{"hidden_size": 512, "num_key_value_heads": 8, "intermediate_size": 1024, "hidden_act": "geglu", "norm_eps": 1e-05, "rope_theta": 10000.0, "rope_fraction": 1.0, "parallel_block": false, "init": "orth", "warmup_steps": 200, "decay_fraction": 1.0, "final_lr_fraction": 0.0, "dataset": "wikipedia_en"}
Each number is 500 + 25 x the weight over its row's rms, rounded and kept within 0 to 999. Layers, rows and columns count from 0. Numbers have three digits each. The size before them is the row's rms in percent of the matrix's.

# layer 2 attention value, 512x512, rms 0.0443, rows 382-424, columns 320-383
113:505489520460505552502465495496481497501508527457517484503510517522505490523527496447482495526463514474518539510492500503481503485487466510537521495470491469485476508503508537530481535485500503
104:494494527539489495453518503544522460525505470479467499526539492531506523454512517493519528501485453490458514532516501513492535508544481557504439464528449492511464521533529504531494523500560479
126:486513466519499491456498495492495479520462496500514538501494475478533503512504471488508537479538536496521512501521527516494457515497505510507509476512461507524490471521528512511464455541516483
128:501482501464476499517512516446441496527567529501428476520485508492528436511459500521502489478472503526475527491467487482556528514519468471508511453503497519510464540498507539506514511515487522
132:521492505528513531509495473523495520507489534470471487500488489504497484537508490496489513501496471476497529511502536508508467533471503461508497491488502460530509485509474486453503518522508449
127:497478474493527495520510505477534526478483504542471486483519477508490457498480523507525467498494533495511542513488472514502520484511539471473505492511452489528531487524536463486465467494491471
123:516492498491514474504534509509487521499512508496495485523515487474537504471525505477514515540515531522480523497482527481517532540561488491458497558466477506528480492503532507511506446512502504
126:529463534504525521516474484501480530454490461533494510468493509533552528540467473473505495482488479464505505494506475511496539545513473505531512459487527484488489500471475516490498508519555492
123:507516517529505520526531545512481504487455527498476521516531467505510525487498471522507501515514512482508491516515501435501481570548475515464474536505547486530495508539522514483521503495478521
125:515490536440469487527475491510491480494514522492517544535545471496500527478516508490525533502528503511506507486456536479470540492511510471509481511499521469531583474487524526475506490511504510
127:499514507509477479442498498504531440459460491517577488473525502501494506502504496587522500509507538512527434504506527476505503517529503492534473482460501509474491541502501518474488492477517535
124:477462510501474498546513520522539511482518524473508527502532510498479495522555470503468493431561520495494497512503502496520551468534476493464493504474478530495498502491545531521495500506533545
122:490477507545483506485530420462465552502506458480476488520486521488464508477478475505498472513481464528508496453490555491516524535509496515495519471541506477520513486494499476538476494500459514
118:500502534471459535487556529520474511528472493526540507500452458506511516489517487523528464513553547514496508526493490519478513478470522488478520468515456486504443527541523506515475497548492544
128:533538513514517509499513487505481478523484524500525528537497552463493497543520476518514459502535510497516540474458509498521481545505511521520459469455485491501507470476460456494544525485524482
125:517488495517511459512493506500476504512487539549521497523490476453511461477477499496488537507491467467499517499524519515472546486485488486498519457568489480554533460456513519458489516503560526
126:519483507514513488493439479463498509493469517495459480496512460520496482508503512485508529479476512488503536536494511526515485545487524525497511484513471478496488467509537483456496466522523518
126:485464458515505464509465489492483521506499504530536504490503547486512551513509499473498550480492477497506480486521543547512504487575513515506526524503503489570529530510488509499486496491529463
122:500507536530469480515512528483458432466490435473505442465496487477485510500533492466562487522499454453496548513525466522514521551522499477550490500503496479508542527475488502482485491520494509
127:512516538505474507499475498516488482525515504487457516484548538500546525535491483468479489486477529494517500521521500491540476514506522475510520487500461493511527492497497547447523508499515494
123:530470491495552495509497490514508520468485504473456546500468500526517510504475525529487474511486489484521527513509542521525525504482503525481473507488560482519531478520469502491482527514466511
119:522532500491528482530499528460471553499507501477512505449481454493507481486493477471505506520483546485513474523474523500498490537512491529522510505507487496527505479508509516486508503485512517
124:516525531484493528516480508537534508504494515469503498490471511532441460543480529509485470494522503452523478534472485496497454484504497474436490507502508498470489532454551505523471522516571522
120:458491490533520504461501480490507453465515485514471471513485569490513490506523555491483485513499485569480508452520519462501479460495506498536494501508540488487496463511511484458496516526465489
120:493526527474537494510482522437452507499529517499532502525503481515496490488507505559481490551513511480486482496479518485506514541509463506492485488479492491526539513492507507492470501509475467
125:517513516473488553482500466517518531506509511513500505487498490496467532510489490511521502508480506530455536497470519530504520505455456510472557492436513486511466499487475502523502504508487519
124:469511489520499491516486520523562496485510527444532510530512486505545498506493510500519509523497506494488488541494507515492503490540506514514500543525530506498501482534485466538478520512533549
125:489529524506497458509494495478492492513508485476528508505519476507459483462486529552497501475467491495528527486543493469528517491505509512530541535476480455502494499519540481475531477463532578
123:498532514499515482467522510491508509502447480458491491513502478514483507504499510487493462508528544494539509469511459479484480509470488485505474482550508502550508499530505519514456489501493487
128:461498525543540527527532445456507496502455460451541504467519445523434508497515504520480494521518480469489444541515500517492498455542484526515525486488493480510529479477496486491529504490489506
121:495497537519515503495529524562499484530500521497486452490498494516495578516518490474519507455432490447484493498450492527460491482469523449449521505510506487504528480515525506519520464502505516
124:526486525535512499524507446539563521487478506489474498529457502477469486487504546489550538487484536492519472533494481496528498533544526489504497478500464462487471488523545494493479524496499518
131:487540423480495447471452482492511515508518492523479523532544500529515526494509490445516489463525548506469506481535498478520484486441455518552509510532513514470485472492492478489496507464510499
123:487481506524569569476477493439531477465547526513494500576511465510496514502453531540504486511506535530489499498478503484518479492486517502514503476510502477487454442507476506502448521493525507
126:482448435481433505527505504534541522470470525448512500478524506497502519495528465496470507499501503541482516550540515477512525539502456500506542458510535485517510524472518494485509536522504514
130:487503482513502537499507481535512474490480435508490460474514570460523463477469524519505488510504527550521489537484501508501490507506532543494551526474518513535477482471515506537505497558503519
122:532439487523504494488500468520499478479484512492494523494500493495494530501488486504496516469459470528514517509457481506503533528474526546463504480523491477490506482521468530504491501513501507
122:452503478487481513510508479520497512539532488471517518542502513507520509498544503522527449479448521536476524486505554521496442511485515511521477470504505511493497463476457501526512466442522448
124:523489544532513525551519507447490519525501476490484440455472500505509528546470471546496462484465484512455529519507474521489518465535502516533527505543484487493459513491543509519524491511481493
121:512510525470462541449499509480476519485512529484546561502527471501515525497511490518496520487528519478473521518526517525554550488475489503536501486533525457462487521490514493509540517496461520
120:506499484483492461477543469488483509499493502515470500461481524490491464521508485550476485550506496516489481472478472527503518530459525537547484486510501537512522484464507492535494503532510492
127:499500501494512486530456496495515500525472502449493505518503514480491528527477517514500501552502501483487512515455496529553450473517437491469523510493483515518504526505501499498483532505505509
123:492490516521473482453498511495460494562485538489508543473475449501506468503494472451491514502552575496503460509526475485506495490499489473484505489481486517459473479464510517492537530476525476
# layer 2 attention output (transposed), 512x512, rms 0.058, rows 382-424, columns 320-383
112:487516498467532477499489477511491469469491480475529522449465531466540502470529479532507512486504507562488513517445496506523520448535509484521470458517497473522583525525488480515515514490515519
102:523495492469497498530486446521480508506439489498452495541540505487470504490520522479479472513461547519476483505489493458545507470490461508502519483450484557443469520514502528492527421487513493
123:526491483510542445504542540479555459505518511503501452496560510486461486480446506523527492460519484499523475500555494464479513503513462472515472512524481478525471474533495494481502506497492527
124:499458498473499506498539469545520521504483506486469469515519503531506510460541507483526479528486464495508531525487514509509515535498459510519524501480504496525483489478518474523492511472532490
128:500527475535484516535471523526487474519475531455499519517540455524476512474510514527513482498485509487560478490489483518497481481485479528477527587506503538460473490494503483496453486504514492
123:469464482529506471469511515533517515519466494515508496547480506474473480539455512494485505509475514458521525500520470472506487527523477519496509501548497472517500504490492485517531482496504480
121:480551461477510508477493488540514516456529495529501481516493490501502512502513520516484526433531497499465496492518493496474518491528509494486480488471511490505519534514511496531514510527493490
125:502506498515539509529496480479558468530456508520512496503527526481497535526493499514490479516469464516528489508463448512508498504544511454546520473492481489532523468478470473479494518508533499
123:505507463507476499482480513492492490502455492555530471476552464512478531535487491477508470539527531492491499478450484479475548477502511499471512503529482490502522491489510507492494463491473466
123:548530508523474493486490516512533505475486494486524467500511513507527529514446569497465533500550468557517477475481520521518484444464446502491497509506507510494472497533509501520494454478462473
126:448525510527521508539500509489523523511457518486504451493481493501525541499487490541513489512467530486458510513498541476512473513527470531481508477438500506482503481528506506525504535586524508
123:507512499512492446472517519459493472476490482473456451513553481440464468493505519537507499484498499505509492503510485516463512484484487509506510504493545460505502498514490522494476481508496510
123:467477516489513483501504532487503560543551507535487516467500515507463490441464505525472492481500522529489497515490499527477479523431524485478496492505443497505457515486485470522501451465469471
119:494518473531506480523480502504500519515513495486517448513535447466503478468497490476525491534477510526487490501496500440525450490517527467512531490465485463472477497534495464495511541510506515
124:453544496504516477485513495497471487491540518511449485494487453497478503506502497485541504511480516508519481495523513479474503518506496449517486464493470568505523477508517510473506553482507494
121:517532485487519503505479501483491509486503487494520520509506453480476520485505539493501520509510481546531511483511509499520445492491462491504501507516539476483498498532494544481484500483546494
126:485484511511477463512485504517527500495492473528490438507496528517501494530527528489503496479502510499538531497512526497498513493464481457490439491505503493517513499502483457470458450553543499
122:496512488491500476474479494485519477485557472453525493492508497525532496450502494531515514460473471517472542525500518501498478555487468514465487517485526465518507510517444506498492502506523528
117:470519564461504520525511499450497493485480507506538472500494504505487453491490519510507487521528518522490471516465489497487529472476479463496486467467503450484513520528489472506488476515514480
124:487486483553489479477476500483449502503496514499503503509487462498494562507514470539457499505518499485549505477521496522534466515532511470475504527532512518483545508531537462502481490479498454
120:492475505511506517472497480498496476488455470518481486504509535565501513510497498520486501515522517491475487459457479521536505512487480492482509462537457520525496522506518496480479513511501485
118:522473465526491498478472474488522522486443518458504462493541458508516484494464536519478507523499512531440536510496473489472481492539456464517527506508470535530508484515508469497446479490489534
124:537479525544457499511506482541515529488465501491532496440462532509479437481525507516454536492480484512481502528457440537451521498525499525521517490467495516522482557527524500529457501541480501
120:507531503498522506527489496493512483515506505525483499541497499487518496498480513502498459513469505474511437475491493515509492511505520536545477558530501527495474479481462500471489492548555505
119:515553482480478489495523520501451495496471509494500483459525504546494505470487524479489575505562482448475472490493508489484488501505491535518511481483479458478479525484519476529495503522556478
125:454516494525484524536477496474498534510479488524539517459465497502433524485481520482507495481491499481533483530524496504509463441469508509478520545472529475517509492519515562515488482540509494
126:526512509518493492497468481523516525515429456499486502502471490492540494476502483501540474518518506480506490518446497531520503457482487522526504503443482488508543556524534504537531533518431472
122:512467509541486493524527491508454507509504485528508509484490537509499471471517485529509503479516490532503469502453516561458474522533492431521516471463509511513526511510509493497515506519472490
119:511473508488509467488516494480487494517457457528492532507493488505495459481516518550516523506517553528505513481492508519512474527522488492476518503544508530479515487487510544482508482478478470
124:509469486505507476505500473490471531491502523515549554506461511509469464496513478519492503504496505513496449516479534481516493441508500565483549451529502496507499496468506501535514535456462517
123:510526499504463466530506456526530545522509448490547513531518496453457493486514487461480518491458480479518507510493515475482524532493508502527470529513464538467530471520516526507494518516493476
119:444511537497512473519497478498521520476503505540506478500451511501517471458483508509492529514497502487471511494498482530509555442495480444508502512465491537443480451450516496509500432470476490
126:499492530523572471501468480477456506491470506479506492538450521501548494476528458517537477500510491481496474456502495483500489500493459515498517463507525513494535445533491495500509524447545488
119:459490510502527500496493514454482476498513484525489479508503505493500491512474463470512498547498521478516494516530492543509485503514511510498548511557489540507457536519489466496511486527538483
124:499524474476484513485469530501488470522523499489470487498492429493476492512472477496508511517507464512463487486479473496495506509457474508474530467496507484526444502489516543479480476510456514
127:472461495480512481498455522523508496509505479518497484498514523486530475548482503504488479479493544506483514536495541495484484493503515494524509502489460502489519455528466509495521516554490490
122:494515506486442468525489483538527509461488501482485515485472515489496519478475509532500457494486560515502510503474520501471543510516481526442490474517473450533494519465493503486465484458500499
124:510494454518489470466533498492473487475480474473505481533533524537505499498525485516482511495527523486502500502550502512496525505477505509496509487545486487517457518500526544503516522475429498
122:509471482476478497467528503493507523467506529514491485536521563508524466490515477488528481551495523539485459520490484495497545492453471534507510490515492532496475516494496456445508562482507504
118:501448502491445528481484532493453507500507511497514521486499496524490490555512495497471453545521503454510478486504477521482481484488501505504419508482532524523482485464474478530508498485521540
119:491475527479501470486515500502517534552520475456510455494533506481523532478461471510440493512510529452484518484494535495479503504507495496500494486503527513525536493490513497496492533518467482
128:454529467496526488447453458493502523485512486529500506532507510545512498501450515466475460489563494508487489488525488531456534481486523539510511471489515457410502521453519473487491514584528483
124:512502486491493496478473529473504491535498461507471519522441522491490519512506516537501479491515496477527505482501540513521502537524511486534556519514536547495532476495484475482546474484507493
# layer 2 attention query, 512x512, rms 0.039, rows 384-447, columns 320-383
099:497473512510489495510433483498525454500481494511518475500473508473520534542516470517535542521525533499486545495493558477523507508496513468513478524534499496506538531511473498510488500526513489
092:527433509490508509469492529495486480438512506504502474540497528482502505506472531493470480498469475526537549541502535549450537524496475471507480519503515530507481497492511473503488496467518508
103:489507503513496506488522469509457531472527495482508493512492522495529505510491512530482513495506481487531462473498485497508523510499506481517493503491528445479510517500504502448480533488533442
097:469491488513452481509464476483519485521465518544469494510539508501488510504503466557531512474485478504519474478492495502524523490483485467538474504500520509530489469477492512486449503480491481
094:532469543525512512466498501518495538548533494540492502498466492470469488509510517489498528526515439531473555507495525522519532489498517552512496548489458506488468504485492547488497502536518506
107:453538502549524474507503440490489512518506488513486510502495528567528480499477497458493524496537477483519513455493510481480514451481516473481466509488491489491505532502510521512488547468528534
097:515494460506482529527489484499512478487509501478494500499525488491513517504477509494473468499470526505528475486458500513520518497487568508509469455518471487530501517524503464579517477510533459
102:551505519487512492508517485476505456432508493495518502474453497517460514452480506503530539478441519474507518520538547524509513530515511462543514491512533496502512481512518501512468537464516532
112:497502458493522525509485508471474485540519526495509465521492514532479532471506486493504561494473552531538475491525528488504506515468477500493523506485454480483516527514475491526482516469538530
108:476508502502520511471456535484534495498511499512510475501532524486447485512467475506496456448552489461502541476504520458480457520483507488492520454565475526525504528483488488535503515497502529
109:500450482531491548467518495503503512481472517523508519501523469459501497481535492496474462465490525508487512514477509544527441499541488571510477499523521487461464468537467508494452508448484530
115:479507460513488540516504499524504485523513533507509447464522507488525499502502459486468480551483510512482492479521522445517520491477493496528481510492460497496487436500461503547482498496521488
106:489461507466467520494506517470474498498561470504503525498478507491439530515475482461485478518474515507489522509484489469452516471474486498501516527504479490532491504458487540519509497464501483
101:466552498501504486499472477461508496488528485470504501490500557489482463498495514516527557508495515531455491478479490468493465509528527499507478477499484509503509488508465508507529514489510503
106:480486542481551519487454527545510533478499503504454482507502462510497470535488526549522496512518537491466440538529535502515518516471475473519491489498505457554486549489496492488459462474469509
106:478479544479536518531489512500504517487526434469489505507508497503490479501534483493489482481500521513518520529506564491485523496483533518498517469476534499541460531520506509508482460525528537
103:526506489510502483495481519541503476481486480475521481519436449501499498509500473469561531482522512478507479501482509498530487482502493502463470469496518453552518502499467478551437474494491497
110:481498495526459496477520511503478491509486501533522503483543507502474472518527502494507499509518493457503461468475511528476525468519479476508504451488477494464473469559494501524509512492528517
107:485530505524506508485559528514443457465453515455491492463515463489476504541476482491493478481492476481504469540509476537493441510521480547453504507511467533499503471504523488519513497461499475
102:441464512496498503502499513519478503507556497536499519449494482495469491491490469488493500491484474538508468524535476527482479519491502529479551506512530474455503460510497498492489512527463508
110:564478517507469500508468490497494500496478535523467494505490490477485479483516508517476512527509484459461521481490496508448488454495518536489481506546428489524500525480483543502529440526465494
116:492454491508507541489469467514524527523461466497469439518507497466488453492474523498501521484488512464490491497513524489478469498481511462521472465525481462474480493521496515532524468506494499
113:481491502504563506528495500507506518470520469523527526461488478497479484522529490505493555564487526464478537481474439497509534468497479515496506440531489505485521458492525504475513518507461500
109:526485508532527505525467524492459491493532576448506485521487446471480514512500479517471536501462497482518496486478499466526482525528472530508485543494461497537530511475540479502536479504462470
109:524476525473518517469504496531521518496468529522510482508484527499530537469464458467533510489489504503500510521576488480553489481497510532468494552541543497515530494523536498481487526486544456
108:465489494518482497526525531499489538518517488500536459489578476473404473539498515471535516518462477472478525497495526485466531524468527516459466530544519472476477564539510442471490500519504477
116:498500435504467443489495501534495493505492478472501489467521507467542544499492509501540477546532539502510465507503526542487452542520461495512522515561489488498520518466447490486486495496477486
111:513502491478493539487468512498521498543466486515484493499521502508482465437507499520533510513427478566478481489549521477491489485529514510520481509507485548503508529501481535497499497534469526
113:492497515537522506478463537515511520487501544483504500509479511468454492503492520513489544465494503462486474499490507475525476497487557516519515458506534512482484494530483555505487469509471485
111:495538510514525494492471465511466510472504495490487483526495529512519426494514504523461576514519516528508519504480542525459520485525495491459526500501487471497523483486474503490493496467483491
112:498510457531506503476512513463541443505504493488501517489488517418479500510480486511480527507481528475517511527500574516512505475482524458529481472520476539512501514450525487482534554503497478
114:456518485506532513491467455458488504467479463503528478525506521493493477520443477484504517522470530483504541537534500479478480515486553521527522551521559497530511481461485508493517521497522468
107:464517498549468480479492459453527493468493538503514491496473495505491493490533470520498534455508525519507452473503487467492501450499536473465457466545518485476515481498521503454484499488507484
104:525487507463536521497505503500498461499546513508502521491467479481487492523547476514494500485494481523518509515517514533475498541488507476482487514488551515490571497491498477484503504510537493
109:505508529495542483474488537513502486469475514439523500510524501515496517509495458450494506493485494541499492521483468465497546444525509465515583522463545533521505489487497512518501433472485483
110:492452541484499530545524526522515470538498488478502530489483519497532462477520528519504479537463485506509503494455507519518525498513487453494533470516493507522479497505520510520495503471476533
115:508517540494532512424503497494515503491506495502496490472530519482501449458500485491521483474494495495482473530517529470514516506475555531518526486477537482505486492478494491479525532473488472
113:458518483481491458481486496440472482523477507550507477450481505476504487488506505501511521527510524491435523498484457506537460556531444518466517486477543507479490506557498511541495477521507513
113:493469508445489510502490491484449526465442471499506478529473529501494545445498488461498440501469468498521525495518505513467455550564461526490494511493518504488492493478525475472483509506458517
110:476487521527528477522457469509486516475475531482510551488476510462485474485520490518561483541476487535500439479493541483479514472460585492558498484541506537485509481456487518494532453521510467
115:518510547498512525480519501534518499530525449481479508475554510541502490493520502470473554479511505499512521450489466497482482524499507471486458511519522491479526569510468515483526496466488476
115:505454509436525492536463472483471503515475495505504546477465472476511491467505502511486491508487477517485490548489444549499503523474499489518475482509555493490495476547473486498489510494483507
117:509479504522489470480500466510494498475523526504523514560517539447473522522484455517507536511519542498503508484495516512447493501509490512484509472477528503506501480503471475467527534534541534
117:472533500526530528516484496501496524509485526499473506460490503520535455468512504484510527510490520488480531440492509493515495510473507482466539535526539496481490518462528521479521539496518504
117:484509520480483499521455519516505477525520491513504487474465516538501484527511481526507497529503456497497510441513517489479530557467515522515478486549445481505494528516474530533479502522512456
116:521487484499532496514492508481449470523465478521545475525497523458493513498509501486530476482509518531507520495495495508447505490498524502492483507505500518497472486500479515482482493500448484
110:471467504537541492490479496479542493538567487520520539500480541453498490468564520492480479495523525458526499510474458517506506503493481509501505423431478490501497541560493483513477450486512516
117:504495477510485523550511487482484539532571534442494478479495466466544485448532497505515480513524515513506513475437514500504546473473519538481492531435527442506496503512513502474483497492502496
114:536515497502457483492508485506513467497485516426542524489473536494469505490520470513521511501495463466498496512505473523483514535531500499536500550530487520550511479468506478497475499464541500
114:492530509509521468520488508469498494490440491476489556516481519516497460491478527495508467496500498499470502495475491510559486496497476494485496503516520504459514485459485462524550536482474485
112:504477504490520485462474495511505493473507486515484523534483474466540492513483521489513490485502506488504488460503509495463491465495513495573534499499518511488465459470498456547487517508487522
118:445485489519515483519497477498490500456497524496511498472505473467485516492529509442492509507502512479495484490515500526526486510477511452479541516486486505511494525477496449517515480566500494
116:488487468517463494482529538517502517503492515491472550518464506457458498489484510492467492497495483484534505524461481480484473503492508514515501453498522571496464504506508480524513468455521514
118:512499478506475470465509482495507471511489516502515473481507486513513523499480505460472519497490496477479457489488518513514541512466493455532499508485493525500561507532501472464491500491518521
121:503451515515527493496496533502508494486554496475452506511546493527524503476493533469496563489516521507525520478523504538492492528509509464501487495484499489457492530509529539476529513479528526
117:496455483511508505492496477468494494481514486492451495511491496509516495512517478535522500494520515519522488464529492493539540518538486481478512522480533488470418483491519485478495468526521470
115:488484458500502477542518480490514529484508526515528504485499503489493486512480470491543552470514521501520498518553445485506511519523442506501505449513481470517485475523484485461495523471472527
119:447475552462477562502503493494501493505467467518536453524465456528505515482513518483463527507483495465522495508501494477477501487560488484483471511505526519491499529464509468494463460476494486
116:515508479473490464523508526476517480492550488530490479468489502520500508500494537498530487501514478517470477497518501468513533513475501520501466516481461517580488553545512501463557500497502529
119:535536504482531472501508436516512531544456493486491501529465502513478496489513486487554484480572548494530487481494518479531491548485519507529483510489543481479485502491531494528486515522517487
107:523554522535495510489514461482457454495498512452499505470481528474511462553477507518477503486501487510481441543503495511505537506476505516572498477495418536498494502494526499489474487497511446
116:482496528492456503461495521459526507498504509522503498436508529474493451509459487427475484474496536516463492539491494544536490517487486524458485514528493492518481524496464471474476492476521463
118:503525503525442474547473486482504492493514513489476510460515507530497493518486498495520505435483497492509520470485524504476486558513485494474486502502490527486477507522539517506517525517470465
117:464496513487497527458517501486465464494486502502502454484465470474522487458504493521520438482475525507492509470513475479488511513491500500496492483489501468509473474490495507469484450531533460
# layer 2 attention key, 512x512, rms 0.0396, rows 384-447, columns 320-383
094:504514514447517471477514456559480492521516486503535512502490493510455529464541499500513505491504498456465482492537534483507477510471495480510535525507488503512469507462514530487518507467516472
090:495471489496507499526503482477492466518526497499520498496479500496464501509457495507500542486541488484533520491449505464503439476495501537515479465517511472534558506551460501485474489496515477
105:511472494503513509512553571503504496480459482514515528479484502490486527504460536503528489451517505494481522497523512523493496520499480493512540504514524544530459512519476472499474490543525513
092:515486534475519512510515484477498475489526526471483484513503531484501471510499498476495512515509523491546501495465466461489490492502497480521467472521446496529552486550495492535502524482491482
096:494461470480476470507465501487475510490498538512522500465545494508506507494549525490510471531503552455509456469541470457473462450505506489509498513516521467466532509488546472500488488501473485
106:527507489480515503502496434504477529537522497459516494480446493451467493513551525497493523462547498515538495485483509530501534505511490533455511520525474475501458491510527494494530502485496456
103:500505507509454515522508485532536519474525493533483486509508441513481462492543479497497477497503517501459489513444488522487460468515529487479510542542487430518537549438507499509509492512460529
107:483489515473502556542482533548474482497525476468535464492489490531468513548482477517529505473530508505513491489471520530512512471505531534527486457432531507524575527475484456532529476495470473
109:494465471477512508486513470554493517481498498517496485471510447472504502500507502553514499519508499494512502455530471498456504534524497478497484483489518469508498493480488494471518501551511566
108:477504508484549515497490464518495540523479513533485488484539478521557518474493500500501511528472477488541516482507511446463460521526461570501531549444451446494478528537475484538465480456490504
107:556490461477494494470548491575505476485485469504464527498460443498503479506498541425507519482523461486492487496480471424507495491506512521476506520476470482508489533517485492492449471496520506
117:503476501506522512468500473523513516474497478574495495507540497514451497458530496494510503531518495528471524522532517490500449509557523457493510458478503452498522493525508475479514487479486491
110:482537529492513513493475514493484508450470519491477521492516506486513534472521462548519490517509508516554547526508480477512547482510467529502487506509480551544534493502492497465474493515469503
107:455490533472491507472478479496532454515482468487485503465502472482501523461532497511499481499514498520509487486547521530496466499441516547452477537485484515518504501530485494540524481524491511
111:489505521435530560516501488478492483449510492496510525516459488512518480492517508459507523507494487492495504467549464505464530521494527498512486532494515502500504475483492478475514517480528518
110:478529548519497505511533500502509468521445495502504486516457476550460485508495511490468494507505491526513543485486485521509513504514532505559506485464511474523474477433472500528475494504492490
113:467450471503461511508492461515477485499439502503438506513468480544478496513504482474462436512447532512492528428551520510547508518459485493480488539517501538486519519459497485495541504534542495
111:484495463524541488501503492497473512490516487538484521512490494458506487502520483489482528521492500487505476490496527544505468546489534468510491490508500503535517506565539474501479501522518514
109:531517487544463540481503487528502510505509517453515516499532529506547508553451474481477512488486478488513486490474559509470461525475500492499529500468461519498488532531489498485486553488481486
111:530562537493502458489485477551515492523466480540521519509491466513508470471555528504521499499518492492500510501503495502454509475502488530481497482503505512505502512509494526493518514522514519
119:499467494467550519511502504492495521494506497480525507527496484537507500487459532471531431505496527495511532501494554479469493468544460509497545480514499523470533539515499531494502543524510536
114:488476505523523488498524498498503482504538479487491509502481481486469532459518528514506468487522512540470502531467494484465518506510473542550494514492484516503490527496506480481475505523512448
115:519496519510471468511499510523497500530469532510520466485546523507493514507479485471506515492495466500510509474515429543525560479468532523513564491512479500506488501557488508505522510499523512
114:506505550489508539506503500482544501520500490525549508500479462478488507473523512500506524486481495518537514514469498510507520455492520497527517499487542503536465509497461462469505488491549513
110:468511536549527471516498489534490521523484461505482515482472493474475490493492548507492520512427525496530561507534480479523557548469535490487487506470468460460483528517499543481520503530498522
115:554518511497557478487513467519488491501522518514488490465531521529482498450528504515514528539487477511480485502504522488484505458534515511475547515500467496500536504504526482511499509512460516
111:508551501515528464475494525523497512492526544466499538513487536494475489515498509536486516488487475535504530472456505476493503528493528484490509469487511512523577519474464494477509538484522547
116:475499546540466487515449526487495481521559532509493510519512504509467464537507457492476544510488484460505510517500521482493533487501476544494471547503477517495496505501524501516457521527545491
115:500535478470500452478532493517522511482478460515479497497561460499501464504484494505471502496531503539473476481475536534516516534467468518510522462483513521511522453442504498496499501471546540
114:460507549527502479499561463504513504480469524554463530531494513485496494538495493526502496501508503461517482523487515516505544533456502505511446472484473523506493471529518498559490494511530491
121:542479531518549514464540502495461505477494498515494491475530539453552473494505554517481492468512515498497546491463521507542500463495470539506476525492511497445496533483521525531515510461458483
110:474518453503514503456519492472499509538505564472509499478519478497482487519514440480522497526525500496465462515512494503517503499494479463495505514524515484455488483537529452475498504456508481
113:521473524471521491546518543512516499508500531490472534467482529449504537511536474465461563507467482544495535486501487498528488488475484466501494525465468512486512512524491505525492503511515517
116:507518491496471497514504490473483537526474506516480456521471500494477524485533528493504517520512507468452503543515490500533521481462480482506518503541484534502495473504506516477505469551497503
113:518497500471501464478460535486447462509502533450506476519495519535512500527464473480497507481511484455497510477481502501511497516521505496496493502492530500510446465456452570465497508494500446
121:458461468476471482472504461506491474487564493503538487474512453496510509467525521492488470532529534498504488495508504503509473483492483502498479485493523536508545485484507472463524477518539519
117:488460517479496495451485521499511528488522517521479468486492519516517508540519478483483499511474510514495525504517509496478511483520505501466517499523481531497504494493508521526528475505478538
113:496474478503533521525496479515528519537511510481463530515522498479491487499464503536546516501512522470525500509525475511486508467519453514479516481510490484497488495471489554493490522504499531
122:507476502521503487470508444524451482521475484489495435484527477531481513495497539516551457519488478498495447482504480514537493495487503518465460525506466522498511533484474458473545493486528464
117:441503498509489476513485507473506473556471522510535477532544526497485527508449486453533504532476526473514512483495511534512494502512478515511484457457483519500505508465496511502527506565471547
118:475505460490510492512511535532475540485487519464522478475508481489493503473476521501491534500482479533497499515479506498517468525495472496543485517491516489492477504462501523531457500474552518
114:459510516551459476551514559544511482466469501546475492498511509481487458477483464526520515479463486492499503487504490537490501473537530507499504511504547476474523518513495502487489508466485513
117:457524530484470509471520498508560533497464445514504516466499476509517531495505494458487501480479508476489472473479485480502512522453467508505534502485492480440488525485481498492515521507508481
116:500536519507470471520476531524495554454480493534460482505463546515490506512497531476504514492543481515492497523507491520505491523463475540483540461509468483476540467510487501532507456482472520
114:545503467525491526457500530474522492488452493507524522456528520495504495493485496529472469507507526478515502518488427475469521505493486527465515505482507533499515433480489513507515504475528517
114:525505517498491480474541509511454480558487519465526538492485463497521530508478507500494516506509511496520503485528518482517446464483549469499521517459507512513479476505501525502508503502512488
111:502476496507421501491498504475537514499486493545461457444467467551518514489494469522519493534462509464483482499517521468482502496485483513523498488498530494502503471466516443512499504522526504
117:492512489492494493490447520503488505440485455519508500517508477539482518509520512548522485510519501532500508520471498513511508542490528468573510528489499510461495526460476456551527475557494484
116:490475521479483496486463477521498543512499523517470474543493507517531498488499476500532451529541494470547520510503511448509500520502520504504476508498557528520493487507517491473554479523468501
115:543460526483513543537479480543509475539560500505481488487470476447488493489525501494513502506517460491494493527521486515501487529517518463532471486533498468448532498486478482518511477482553515
118:497514495515491497499526515495492549535460485518490559539504517531492485496486471522492480498509475494451487485508505503533483501508474501480508556531520511490566533515484499501475518535510504
117:512512488512489504499520507513515510508507463501483472499501505554500524525460450512518496480488443452529515476481531506479522509458518487497518541503513568519494499491510487491495497520474497
117:487498536505519474553472473472513502477498499465513491526516544513512525499534517491491440535521504494488474475530520548469491460458472473527472507526470493487523470483537512460544525559515548
117:484462483446527524528526508498560517476487478487475485505523524512482530555481497430479522504546528528465492496481492462533489477493509479499489490519505484505550515523516485490519538495531499
119:489494439522493492478466437516485516537533508534509458496499517481511503462484474449477504561491492500526517477528501498498480523513518540523529491501518510509510459486524511519496507539508504
116:512534484526524509506521530482488565520517532477519487496545508539451528527519554533458535466464467487497474498471510490462495512476495499537510505557496518459577471492517493473479510540494533
115:507495481526461475464500533485538510554531540474479531489491520464495501514496495496533488505482488484472485512489505485540483504504507522538473526512517461501497474528483541433522467524541477
115:473521484473507520458492472480472461475479503511477444516516510515460495485545507470481528477475511484527466527435459524510504508469504510502471557505471486506505497493540493508554451504500498
117:503450507514486492488455531512499467481527496479501510456527498492474536466475520479464524509542475470479506509499521526534488488527468567482487489556488511555539520528456497489471496517501503
117:514508523534502525491511481481503503467512526484511465447517492487475527510529475528515507511513498478469504515511479481537508519500506552530520497506495493519484481462496483491492517494509465
112:486461446468514483463542488491546556486501502515548495500517482527470527483533555521529537521495495470510472496552485483497483540507522490509542492496467438475516537510518513534529466512488536
118:527491496492480473474514492491485487492458456545493489521480489483492465477473488546489518509488479501519466490509479509531522502518485513504481496507463522479512511506500512514488514475514508
116:467517487476488512485509503485506512513528478519515516500499548521486540448464500510516455535517525473476467543519474506506442486504537497463509510531556503533518513492499473478502493556460491
115:532499531476488521511509484487550511509515534505513475508527487520513457507523441555432526536499524495496486488508482530520451521493466506509471529484511486487524458551466472496534499487515476